Weights of a small GPT-style language model, trained from scratch on English Wikipedia.
Size: 8 layers, 4 heads of 128, 35.8M parameters.
Each number is 500 + 25 x the weight over its row's rms, rounded and kept within 0 to 999. Layers, rows and columns count from 0. Numbers have three digits each. The size before them is the row's rms in percent of the matrix's.

# layer 4 MLP up, 1024x512, rms 0.0397, rows 842-1023, columns 128-191
100:497525503497523471496518494506468515546534470501520500461494499481502515525486470528557521456489465554502467543483489508489505492499531478488503523493510465530477485511503504530514454494499490
105:463491477484477445483475470510478499512510519515525524497477512531523491538473490514563524480499469499469516521482464502538540468494473494496496501519517540465535501525484489506483517507484516
099:494473501479477516484507517459510514496525448531545497535500462466503552462532482516474492521470464530535471490479472531485463507500503490449493528541501524500492530520475492507519530478457525
107:494492495515556498488537522459476501480493493471474490534517520462478500493496438504498497505510489510470523501506508510510481492489501491499482503464524467487500518600469508506553513466470510
104:504480466483522509488505488482534502506513528492506495497515494474528473506464505503519501513511506425507492488554571486515514522524474491531485495465476504489518504490521448509493451527516518
095:538525534549497471518532481514513510518509546520561517513487447508453489504492491600495494523516511476493500546523430484502477479494522513516539489498471522471485474537532507473475482486497528
106:505531483526438512450479535497488514521520520545508495465490483507521517507509510519527508476555533533503500464547514497500486510525449498539513501527491487471491506484499503454500549477550513
094:490495516451480496494552515546509491533509546533466499515511539514500535468508466487501519495495460524525509511477551545491495517475519455501502517538492471523527488495479493497477505484490507
098:492522525469519524513544432496477510446529537450555500511505518496527516530485534495495510490530479480453528533527508558490464516504471498517534521508532473485491491485481467519478513469449526
102:544525503519528505513488545479497545529497503499511482478487463492476549461506512513513489497474516503480535485497469521501507496500514489497546499458462460434479487457505456494464514455505524
100:497485467505470547493471500474497467446510533485493508487481514478541527506519497527498473456481556492506506504523502483525473465478541526511537520521509541496513517524470531470502502483518502
101:462532507511522506469516498456480474479480461538481487432481517528503475457506456525530550520523511520487470443555512516460475511503495508476522463455479477466513489510480511462543500514471487
100:536504476525491508487473462513507451559527512483514471474499480517498478552526517510490490487506476529461500504494506494479485524488504488534457454529509483486446500539480492536518512486527524
104:473517478489487485501509485508522498491514493493491451523500538526513496498524530503525464523470556465454504501497476443526526448496501457524529498480474476477494440452492486469527500515491516
096:514493532511505533478510538491530514518511525486524522488516501490517489500498571531515482525524491514473485511485482497507509475489546479460510476502492487503492493472516524545485512521470475
110:450444451468497513516519446475498475455544487496530476508524493512526501513483454499470505535535536473481508510511494483464474465506490516538517496494467501523516504495562503524493484520466524
090:500555486508479493498470490456468502508509522508494521494538476485514522525478457521505503500507450480525538475514467514516499500508476484532483493508470475492501518519471484505509513517486506
102:482507495511478537524530543495478521520524476536514536482484520524482554501486478502463521521489487521478494479491522539490499553525506496472512476464526497468512529501512502477526521499490503
092:506479496434513536474478468490514491485516525494524502520485526491489488496509487479478505524470481458517514477492523530537469516478527469472514462497482481482476502498494485478505525448486540
102:468509508485496486478507521549538504491449469474504525473498511534495484539474507532494538486476545532470549492529470511481545473451498529507512495473493556501488468533555523523490514465484544
101:501526496509458516493482503489433504501446507522504506501476487451481509509464513486486515520517500511489500499499463489470527503528539508503484555513479497468488538530485518508519525516468475
084:483488516488471468520528492496531484530503522522490519507519466488544481526468492506493489500506486473486469484513551428527522486536505524524506529445480538523529509556543492502504517498469464
101:508529480491456480495555500463539488462488519505514499462499490506465460511497513514550488510502535515513471516493518491530511455492514507573503505476489532490509456498524476471523536505515513
105:498452471485525500513530475509510453489480461483505477530507529509480496479519539514508504519477512498505449509459492462459496522529503492543478475495458500512420487482518510493501510506465487
105:513520485497516511508486494458504478529529451533534506472481495472509484534529475471511494511477484511477465530488450500471493473471487473548532507503462468474483522512489499469461496508527509
102:477509544545520511526473509469498521445521520514491516550500523492477485529475456488508543471497458490547495442502465481500490517473517529490538478493506480463483490475510502503491527469469514
098:516502491490472497498534510529534483526494502515467429500541504486524500507512501503494487507477477465496492496466493475557517524446473488506459491485500502523480479471496471487513498500500515
104:526480519509461484483512527498548481499528496483515533505497497523500491532494512520513469491495508508492468490491484492512487490485491475497499440510574486506506471521509483441521515507520481
104:526512486497515500543477511512495518521487436508465497520513517545462453496535524483515477556480477529480511474516510485497534481529495518516509569522536485488481514535479494535488505483519483
093:486476455519525486518483521502525510460526513526453539525502533492490505499502491476507537465494467497467516491516521462461509482510468542514501487491522515521496452516540504538513531449462474
101:461512517524487527521491453535514481527510455514505481511523531518498530496476507515504513560503484486470489525503476499466471485487544445501507487482512483507487517444497494453513545487475489
095:496517489485477477511470508516521455486487504433461485519487500500510504492485530519479496527514480487552486506507493472493518488496458486511471480496530487463494510484528503498544511469475442
108:507499487480533520541556495534488479496518489538440457531468494486564542513504467475485457505515486504503497514462502470509530493450452531507460510538476513504499506506495495525475527531511491
089:501535479504503486511480515551518484509480498486522519525526533492515548459516538529557498486485498545500507556456456479508494485534480540492490529498488494462496488505520492476473481503532516
094:530490545492482457520507481502506506535514508487523468529462533501511502510506522522486532522513462544510544529557471515470510492502526507522523524504499500458485513528507517529491535491475482
104:482448484504497543486484498498504537514484476524436494486496556469493524503492507536533464543504534484510478484482466504495526493461479450517491480517538478496491511504527532459488516500474510
098:497484527509487519491454476459501480497495492487538482562495492516516488505514514477526477481496450487534481504480526522426479513514519507513536442471514520498492478473486481505504521519515519
106:493462507546455485456506472503504501519497490501499486520472493540497499519489513507476538505486524501486511533483518522457484508500518520502487519500465500501513476535509441526475473549511498
109:512480507494487484517460480488538529524507472482539500542500474578486550546506485514513485531495535469511511473493510482458469535477503475468463522472454515463466483515510501554518492492517487
086:503504465522484530494475476501485494559529513538474475484497501502479503499460476507500525483507535481502497518528530485492478520513471479495522517507463481476518513510500497510540451467499514
104:479499550511497524559493511518440482475501506507551539502517482509504505511507468489462501533535501524510482525471515483493469499517520509541474500520487493479511505531502476466472483447529520
114:488483541480453433523516544485513502506532511528485481511497567540523486521507509495523496521463507508498542528526516528464521473461503554531493524474510493537483479459533503474441517532502497
096:511542504503516516515515502489513504531504540491484517508527473484543508527557506449544506547485511520510482511459516523539492475467484515511474486486482500480512485466490492500465459519504498
101:515508511492503497468477500504511530547497557478477451485492510475480492509515498541492462529528513525511489496517477542518501552517489479544443474471502470486508516501453429511493535486483469
104:474523524524496484539510490480480513508442505503457502476499480494512546504462546486522503494525477507512518495460516516486505502521477524510450520529511496521505497539513528485530510515506483
099:472489475558518480504497520482502524507521504485516501487482453486527526524496494483479488552504567514479508490481491469553531466496481511488489494525499510502516491462473517516511480467552478
098:486548528522510505517514489504487479543469516477505482491560488489478497513483512495461483477507452563484508489500497488475492519496506487498512509495513502525514535501502523561511504514535498
106:506502498462462514519498525492542529482513519532487512478481484451432471494511504457484481503507497482514489543421543466496484497479457493498505484536479523524508492521450509498507510470510481
105:477472492516511491510490521439568514518499469478448507496529476483496495529516479495481504491548482489456512532461497494505541471458496515515500520523486472505482556516523521462500482511514507
115:538456469475492449468486460506519533513554509559521489531528540517530533489533530469435520503469502536519437492487469495482534461471537500503537510561514530492496509500504574532525478523475481
163:486484506506481532530533479498512484482490493484480506513496525509534510520443490470459480503481495499515499539500505437514521491501446533501459479477484525503577540520502496510541524498505506
101:492547504456493500491488535529514464472496475469491449496517512488562515498535485510490508510465492459474493533470494445483511483521525508501521477485539555485471504511492496466477518510500511
089:518485514504509479487518519552508480489525491529517538480508488463504509461511493497487513502480459497533508542485518482539516486552538530485505520517478451499483524515471512484482529521466489
101:467526508545459503490488535465451464507502507484474498485526561531483517516492465475528514507512545513485492513477523479487498513558479476510489448524533533495514488466501515465491506460536541
094:499522491526515468471507522539463501487506513500504509470512516517471477493508495471532505477490506518535484504468478504500527486532533455475515519522493524459500499521508516530473506552499511
098:491476482555530537477546532449507525468482474453495515445501514523498494486495515519531469484486503459518496479548515497488518475519499456495485473513492483487524485533477514517540489444489492
099:515552516523524496531502504511449519524505484550507515506502489485491493483544502458506508466542522518507496465457505489518541522484553471473457465423537491532504520480478505507495535519502478
106:498498483550490472508504484493514520521522520438508504542493459484483525539462505528509501524511509465499520510548469482490495507520474511542484518483538479505528497442502531511501502480535485
089:498503530509502502524495515486518511461518524543447551493510502503476509494502515494511482455502478523501492515473505496503481512494487483502485471513511483495475555500490480519535522527512500
102:466457442442492528498484572527489481460480487511524497512480487535465512474526521499485533488543511494512464487511488493503522483508525560477499495492523496478486435524497508560473463567502463
105:484517473522507476541472513504508557462516514437495538515493513476549518478518502505523516482522494483498519456534514479527490535465481488534477457485477496469490516519522495513503519527508517
100:517500515490506505463448496467521515545498505515490478499455497467501507515505468519451483502510509502472479474484512485478483505533556499523491500511481438477501509495531539529482529528506492
096:524524497461523521462496501502502511496489507480513516524523480499507536483505520526504525470493497465517503533491481483522449500478475495483543465529529532467541487501524459532525505534495515
101:525495492484499491499474500483530508483494524514488465505511513487525549519489501472463501473482502502509489516504508500512521509525495515503469494484564467525483502486516516523529491494504482
101:512500517478479480505541491479496488523496491474501476457519456478491486496476509569453506469479495460469515500480480518502525481490461534474469500528497500545477494492523485445452492513523537
103:546492445545473563480499499503490534496470553479515530490502452468514514506524478471517495517500489536501498506452518501515521565516513545512471484503514482452505499492507510493481544488551497
092:500530468522482474517477481497495486489481478489503445478481493524476525510511510547482471526544496483485500491502464532500506519508523428491492501493490505528488456506494499468511536522513506
103:536540513524486491524533508469485515467526509513474506434448498537577524501508466526457503492505490536472508551500486527486515472497488495527493500514496535492465565537471505491509536513512492
098:485506473472542509517518508494498549513484491515473498498527532492494491497455504537483478502508543462479506539475457483475515517493453517458500505454504476545510465426460494474500505509512480
103:528550506541477511489483505482488514488496515499471527553551522438515474512502442467527557509518488499488496473514460553497551485545528487515481484483492552478510502519465543459531486490508484
095:510466526493517520481472504491500472513546489476512465479466517537483465470488507506491487499491487488490456476498515486463526517519494505519474477507491503542523461478512473487539497491492452
093:521502527506503524478499559514487536527511483500491496512531487507462517481488472512502487489535568481511520496505524483483522481468472487496463527520546462498495494502509499469551479476464492
098:494540496536504475506525498477460483495456556515510518485518464511497539505483504524477515467528537477485482535500489449509529502506500437490511504481513479483556478488509500507506515512462503
109:482491489509495514495473509495506526468517551469467552508505523498521485531470502502552517464527506460513550519479499521478486481465500508497527512511560446506492496502498538471489470499484507
107:496553513457520492561511514542539488490485467473486496539507472544458467479461493476499499487491536516467494557463512488495525521526492462480499531477536491457503512520498484513460503503494486
104:494469507471541515463455556499472552474511509517494490460527519550471455464543533542541569494497497449495503486488496511519514509488486490495528485512507483478507467505509464523488475511500466
098:476445471534484498496502462465511510522562501503512495503509429477471466558480502480536500524494514522503503496536495490490484486525493489507490549542514534505533528587451511516521485490469503
102:501514470500494462542459499504505482451480500500525517471485554526505503513495511477446514498496507524484505469518525512487528494530528532523514469507503480503485474510502529506486470584499472
088:530487537485489470480479488552521501500479500517480478521466512516479455467493489478530536486473532492464511492468506466515523559472471492469518523501496469506488495477499508498486490490498520
105:490476501482513524519536505482475536493502492531486464492520500455501532475477489481523545477514512507519506508489498528506552511538479515482506442492536519475495542511522480512536539489506513
111:510469503511491473454477502484500488462547483434510528525504515556533529503543494503503490498484506504453496463520498505484468492526512515553482482476503501465484453510514508509492494485504463
100:452508492486517522511441484530482486505514496464520501496495488497516488499501492456474487475490516518488502451458501535516488514459522475496499557547507511551491483503514500509530519466488463
109:527454461551476483471476514516481517533484522478486540562492525520502479558472468478491456514557460474511549508504509501507494484497519524500478492546511440509476494509515509495459500548499486
103:512522530495481479485525475468498525493514529515504508466493486500514529533498473493516531487492494478523447506526477503531490465484510482546518491507467495477510478515487501527483478462462484
089:483519490516494497525555494529504489539487534498529531504499448520526536485458497510503530477498485481510505521481468450526516478500481522509456491517437509494585539499517477467548470510461533
088:468498527524490492483560472483525502484485523498544508482521486493481547483483529517523474498502547503491535518537462432513462526489501508506487508525495498457480491511530525470447517458505523
104:555488542523522456488505464493503496480475500530563477498452505466493497524510505481489480512562526537538497498460474505515513513455493523463493495526499515541474530530528502449511487538576525
094:493504479472479518485506515513462540542485481498436506551477503490509500530488514468515509503513506546518489507471502490509497471535499529526497513492467494465484506461474497511437555522499501
108:515459478535498509473494500519464530512450502474479526443490488485496498508511507499514490542499502502565491498462478507501524482468458473478476493516501477526494558542470522482480499492486511
099:492511482476501514492542475501491484449504516483545510508491508486521533540505524536501520470491512542537464485479512497510496489490466493550517500500492489548514500546551475516535496495502450
095:492527495494512513504436533513487520527496533506505490537488488494497504521508456520525508505505535477517529452549492499456506423533518518507499524529504520507469464538514538508512472527503481
105:517482501514524490512506469475483516497524484458500456485486484525495536510486497479486480489527485526523559474481454512508522502485492458518491462499483529480505506513495457484474467488528505
092:464539512481510544516511490489481502471480451498505488442516457459465533443480515525516501499477478411471505510495483469476510541486522450515519467507529495506532502475536481477482500536451482
100:497536533519504496493518435479515534517538486490553487513458474522491505474515475518473444507533469508520528496518517488502501545516480521532471461445480523539526510482524517553503536484542484
113:536489506493479503519492505494455505474529462508461477463487500492512483519455518516491498510512542480491518498494498500531481522485515510518546450482478473516472521491474461504486518509476520
101:518425472498486551535488496505486483486502530482497517496446446530569475521459492515516501505505499529509476470477505540508448506438483461500531475558513498482502516490444514459469526507513480
099:458522501477571546483512486498509533450496515525520530488467454471478508489502500514513480444491514516512481520494519513508489536538519516551483518505514462499493465536491487482505518492489510
109:496458527449518482507515522524493454466489503474507539511496531537506511476497507452490506527492505487500499484483565511502499453508479485528514511508523522491482457556518545454516499473495520
103:486449540502455542487514487507492532527461480526456475537543544492507569535559514519499535478560479485501498533501447508497517502515469501569475482511482476516472538468532506514487538478492498
102:501536478527493439472527515518503483497525514508484479486518506515525470519520489539514522502497511498502453511485453478486512536537468524501456525526506525486494485514464501552518537500544497
107:504442496475532515508532523512479525500549482505495527511467538512528542475479480505492510490504547475507525541466478529489492442533535477496500495531491508502514494446452499501507531505497507
094:491464484556506486520486524495463571518464521510494488515553523473495526495528516500479498473486494550490515479503523537465469481507513500494496530511465506529486536493551538475484469468539489
092:470498463518535472506487476517514473522547467521480483539556486465506522526469450537550487509495487516521489487499501477517493481452524515475535488544512512532460551500480515484497497491539539
098:492530481459515499546496513507492497512415485507458514480499492518513482574491487480509477534485570499506512504471528537536502489527519525492510523501478497511471511505468473508491471491524518
100:469502450491502520458510486502510502529450468511465513505471494539499533519465548470497517504478537477514485467536531534495537486470523492518529502467495489473489546584442515502507500506482514
091:524460478518499497522527513513516471477516490493491489515466580499521510533478461486501499505507463493477511508529508486481492474480492521466438513460486533480511519540511463516472529494506484
103:468522500508537463465516524471511529515465536511533459510541495512483502497460506507513523461496495472505504542514480529508506470506498506511501481507522500496505431497493512510500501507484519
104:541469517511492530468483539514465466512529503481500482478481503523522502550522486463521486533500488479518521510499443485506504491544510506522486502475457496490499512501479525434495496518528527
109:507484508518491493561504528475521483535527542521498520490512497496486492505555475483499531485483490449505492486538444503551507520498517515512546551486513510487496499475524499543545516517469498
096:437532435517549570516505521537467525503527516496529524534475509472487506543523561487502543492482509519445487513546486501503541522480522498498485522470540514499518495469525466508506469495489501
099:505521472464502440554592508514480461504512512541493485517512480514495527476523466523515491481512526463493506502472493506523485495507427469549471513501529501488501476525480518446471480484477504
096:484530512490508491537481432509494520502513491480517510515476450491530467465513497488501511494562494491467484498552517470556518524481472495496488469511497499510485513523488484517499496494533489
098:472502486530531500490487525491511504480518516507482510517535490485486472515506475478486519513511525546451499523492485467510475529531477491508545492509545508511499486501521483538495470515460485
111:472490538484468506509536539527481487537485479481476427489524523512472519483540509496484482495519545478511499571465500499496524455482540532482498499527508486480494468464534491483443459481499486
104:456522498474506529439515484480514490532504517466514481570475491468483503456488502521496516493546505524458488444493496444511492454481496461513500530505524496538496527503529508536549495458498523
098:522507459494518553526528497514497478485481512496525532518467458511482473452514499502524501522461518504487493470487509483473523483501484466545522510497525526483494475477423499515472515432504506
110:485499451507552492473516485483505478510523479524518497502521479509479492524498497505544574495486506446467505484519486502500495516488500506488510518501504503532520502497473511532505521491542527
102:529521522488525532494510524509496522527512497515506484533503498480462489469446509531521505561542519524485481510523547481523474527491509498477525504469505504499476477484498452495497493471463509
101:486467512498492465520504508490483533496518517474475476521474457530514528494496540535493551506491497487471482478520504498460491511503487504543515518467447506469459467489478491472487506461494495
104:474496510516537476480562511516569531490497510462488534531549509456496456475486531452529482542521454502505513511533489465472505465513522512511513463483563529450486484510503514514493537515505508
093:509489468493514556533499527434514506489486489495524528482515485534483500469479518487497483482485455545531499476549517504496508496558523508487513527509525559517492440527490502474485507507503477
099:514458505572489485521506436517435507536510449492484516481480527519466495517509529505540526482473514533546536477514493508496480507527507494507510522510489494481487525447468494520466533463510503
097:505455500467510486490478510512530501508522481493514545528452506453479517499454522542545516499521507476496523489544476487512470500525506498533488487489520513519470461485550496468500484511504463
094:507540490508490541525545499480493515440492525491491484457522508563533480492491527485506504510513495479535450517499520457493498509474479473493469454503487487495492499496499530488445524490493462
101:481489491510449505529496460465474497517505515494540493534479492463517503503535465536507525523482527493539504449444484555518531466518491507510517518501513516486504510501441505496533452517495490
089:497489552464490451491521505511522535524522508452498529484496515531494503519504497489506508512483526510496469533497513470494481478495498494530463507488482525491522494496454492493489524493481479
099:508497528410502485499527511467574516517491509497506480522550495474510521508487515536463467466507517465504484528479471503503476541498514481480485499491509513497493505445474500513488515516517493
089:529479495472498478492502597527492525483517520478517522456567464463469519485481507545497482455514505525486510525511487502539513516547501504505526525459511487462502495494493464482479517511513504
099:524443483500478482525527502512509505537509508503495538483518475472467518491542484511479524493499484477478532516529498499526478512480510486517482543497499486543469469534508510546521495498537488
097:513485517510474469473506501559459526527526533521487476554491521495519522511505517498521538487494495513573486536486517529530494503502492515441469460525539532519490492539473488517455517535537513
107:502507459475513504521495490459524540490511498478552466466532502462518476525501488553489522470449491494517504541496491500499489533503524458525518509503524496484508519457488457582506514475520477
090:529460493513510476522519530521542452493527520483585480489530539499495493520522493495498500453475518506499528476504499456522482498503535507515505477452528478549493476492530481462515449493538490
099:468498455504519491482468541494526499500520477518531479510477501505489501491493497485509508537503549497447525492454540463488525492504507499487496506514536469495483522481514477498513505474458470
095:536508490454518525531495478548495480499548472502498512498506486502508531490488523494468516487488502491507509479510506496553499518491523519491548531498528486490459515530470519534538518516520480
104:537542506468511493520553492516547465497469503510495488461478520501510492504469514521522493514478492482494482499471477474503534537530476503515523466504503497516498437459501506494555508497513467
097:459515500450537541493478468434477523517516508498470507478483502518436519503543470518507477525508498435532491493532536496493524463503492486534522527514531510488513448533492506451444501509494503
104:475489512485494533470556506452433508472555490485535478476490544520531471531515506485492502526487509541445508482541551500505461480461531511505479530505471507474496539502501511491467542485505532
108:502506517467473418527505523512461499515519518497433487508501539538508546512510509466493521487492507499479465472469510489505467508471481521519494504490542481482503500503494490511485497513489527
095:500491537483498471546492471498532511536500435473477522483460480507484492495518519499472466527510474518481481493510444495487502504480506505455491489491452523536492497554481484500509514483456496
100:492464508511488492525512438531473446498521505505499478510490537528492538522498517475499538482541483462519463443540519490437489493513536482510514492499505530479490514500467497505516487473509514
092:456486514508489463471486527459496513476524498500506515543524509501512510501512500495493542511499494489519540507487532514505519494544466483499496492551481490506531489506511515497490478507521526
099:479444438520480500501498506496505490489527478537508508493524510562526473508501457516506500550501483511492506468462545521480481474502508528523479457484469531472491502498489514494492490483525519
099:509467483487538524505514487497489474472486493521517518477558542513505478488511558475527505528485520498462501497517503510526462492509508530542525491485476509454498533471481469562501517540548532
106:538543462506433534529446511516499495500521442497495527526478471500508521514486554478506456523505453536524526544507531480474504524496475482502507495473512499517512487530500485541473501513503479
103:502498487483458503546515495550498497472496490532505522506506499514527504496483505491497498455541514498459500521528479483506500516502461435507524504519459465476504541499513514494498485535508517
108:516531525527500508513517514511545461529489498465494492513500465524465545482441508559535502518521467512468550504502481482525474476501498499538487495503536513473478492461476501499494524452496531
102:523537495524468451446486511498492511483501471507522490517467514488537482496519508518530500506470461557499506490530516510530514501507463541488454531494492467534531496518538497508556502545506477
098:527501533466465536467511501509526511485486513531500487435517489496470470465475512489593520528475485490460505520499542533493499509453552455479539489532483521481478497550494464515467478448510506
087:479477470528514519501436513543480518530459538475501492474498471507512493469459486524488522465505505503528468515490507536505488479471492512530497477519456504504501489483448470529535505514518522
107:526420501507536496478476517511477518473482517564497479522513543498489513525507519527479471504489487475469453529496440504534475522544489519515471541461507496470457465483500528485491490527514475
096:505460516513521516484526479491486496516520534497517488532480510467498551498514481492546479509501453491487564529543480515475553518532471521534517474491479469531485496541463505506527519478489534
099:505541475485523515537518501503461501537459458500534496488470493524511519508520513501503511446467507477491509498515507549498513473532466548532478515524528450519514494515523461518474491494467476
100:541497507489534518503525539512536499494503483513487518546538523499493522511458491511548483497483475477518484506493464500475494476506502507488476510464495487528499476502505521538468489496507470
104:456514534492532495473519540464476498478515513446481488483519480502498483504463492505518503465497536477459537547553466515486483454474473551480488501482499531475534533441426514496462508487511525
103:517482443483474536505485483526478512491519483493517479500504523505499517438541472448503505511456482533457526498486524495494500487508523492483498511510468471450520480488472468524456483496514505
101:458506472511509487494525509479519477498538515476463483514536485536523482483477546514463502541538493496488497532511512486496475545478482512500502525480489558542510458469517489522517498520507482
098:505503526484446515468447460490468495511512471480485521530550488482471477537524509479476495493498496561491501500508553507569573536529516517470504513489500528528501472515544512459523529517512502
094:501516516479496483519542456533486562493472491510494542455540503505501479531478508521514483494477503480495480512478508510456497527477502411464489479475504503567481439522460517541530469480469503
099:481507521474531478490470500520481491472493513490522495448534536497509498454532511510461487473476479480510539527485517525544473544518510520507490520505501526473514491432514513522460480533495521
102:509503512492518475497558500476507491531547503512472484508486477487477495470487498519495532508485415434521481486499457476481489515507498528518508507525495473524526505506472482510494479469452521
098:492474484518548498539500523507524494474479459505486500508485487505494517518505539490513508540506522483519524508498469491480550543431518512522487541483520509469520480542509486511522494480508548
086:527509492505511520479472471470466514451539466493467481466491516506521462513516486492458500504527533493480505532479483499500516539491466513470518486500467522503487523519483495540527509511494478
093:520512510469529477480499526486519493539550496513492507509519515462504463492508543475490522506499459511493506494459540474509501501476518504517497517473536498502503480492522455545525509490495474
104:480542490480502516459527458520548497522506497504512496485487515530509533482500491472458481534540470475557522521500489495492482530514526458478499510495508473519505469480490507497509527546513481
104:517502522545532476506505517475494457504475529537536492529493468495508436483455515470468489490485485545511490498510512482472478488437487540479498509507498477522484521495433560531498524505540484
088:500520506457487493485553517499456475505461518515510478518477506455518541493549520498526529491522523494483518483510447536497495519533496533463526514510498475523490523499537486528523524510534500
102:512516480523502543479518478479564473497463505511519504480540511521479509490507482492517505482462485489483534495463450514466475491504440501506510459503472493470506481441503474480501473490530479
098:498525552543501492491500471489539478503438495523485542488516488515498484492489505514527544485511475482486466508491541536481520507484498464520482502451492498535489487534469448509526481494503477
107:494525492519476454497512510462507553514506497493466481502489494546491470496509509497498491493501468447451497501485542558442481504532505509505477506474510452524513481526528528488529477551513503
092:527493497529485456525496467497466509469519503478516436512501534527478477532507459503492531485525522476521497460510503525483495545472531518504502494512502539492464464542458523520506495490502489
104:486475511505508507490518487496496481486490530477527473476517501496478488523516472502483511485512478515473467491435495534512539519488511475564486478501496512482520499462473529549457521496508488
103:531470475558497505552464519559445447507526500466441530457476524505485461509516500485490453511512541529506508484481529460506493528529467515453529509497497518505519506465517473533505512494516481
113:506458539486470546477469476478477547508504507493526516482507504498499490492519473528505468493515568529474499473511464495528519487530494491476493522491496504555496499520481508511514504485534493
094:482518486517477480538490514516504479460451506474505476511512517492510515497559519503502524487470503497496521489475506488458513497487470544488489497504493494474488493484516498506505495564511465
092:504538495505447494470457484498484464502476530514505470477488527501495474502507537526504505515433514519483480511528469512474488497522530525463520512476448536544501508513484486505528518507498470
097:534552510472479498502490482508514523517486481463458475500483540496497487486480483489468464516521541531506482482480446505513485531544552469512519489443498507510499477505512498577525510505501515
097:493492469485522474525531449507450480477511500515534505547504488536487532518517539513534490493525527466530489490501442536505475442423509508545520479487518529504478471502470466496491444472493549
110:479474501469484503481508505528538477506548575512574508556601479508509511529487472524479506496486540502490494477515486517510531493501493477484513522504446502518510565507501476465505480536522513
101:489472531508497515487516521512508523495490558463537537507487472494488505499468486551510469488539507532486479485532493548532502482457519512517526535452459514500483510538483535509498508480550504
102:510535500482516546538504479504472505511483467498511467524496497516525487490518471454491510480428517518520506545469477530479467476478530480488511486528461463530496518518498483476492503525511510
100:521545464511511501516438490459506503524512479471488501516471525502518518546479470504519534490477494527472451491510553464471460504497512564459507530495450477538509491484517471524455487484509502
113:496463541499498496486497477516538538468503478534488512512516500490527502508478529550513563522508505504497483485472472483500472493492548479471529478492487509516492526461513465525437471525509513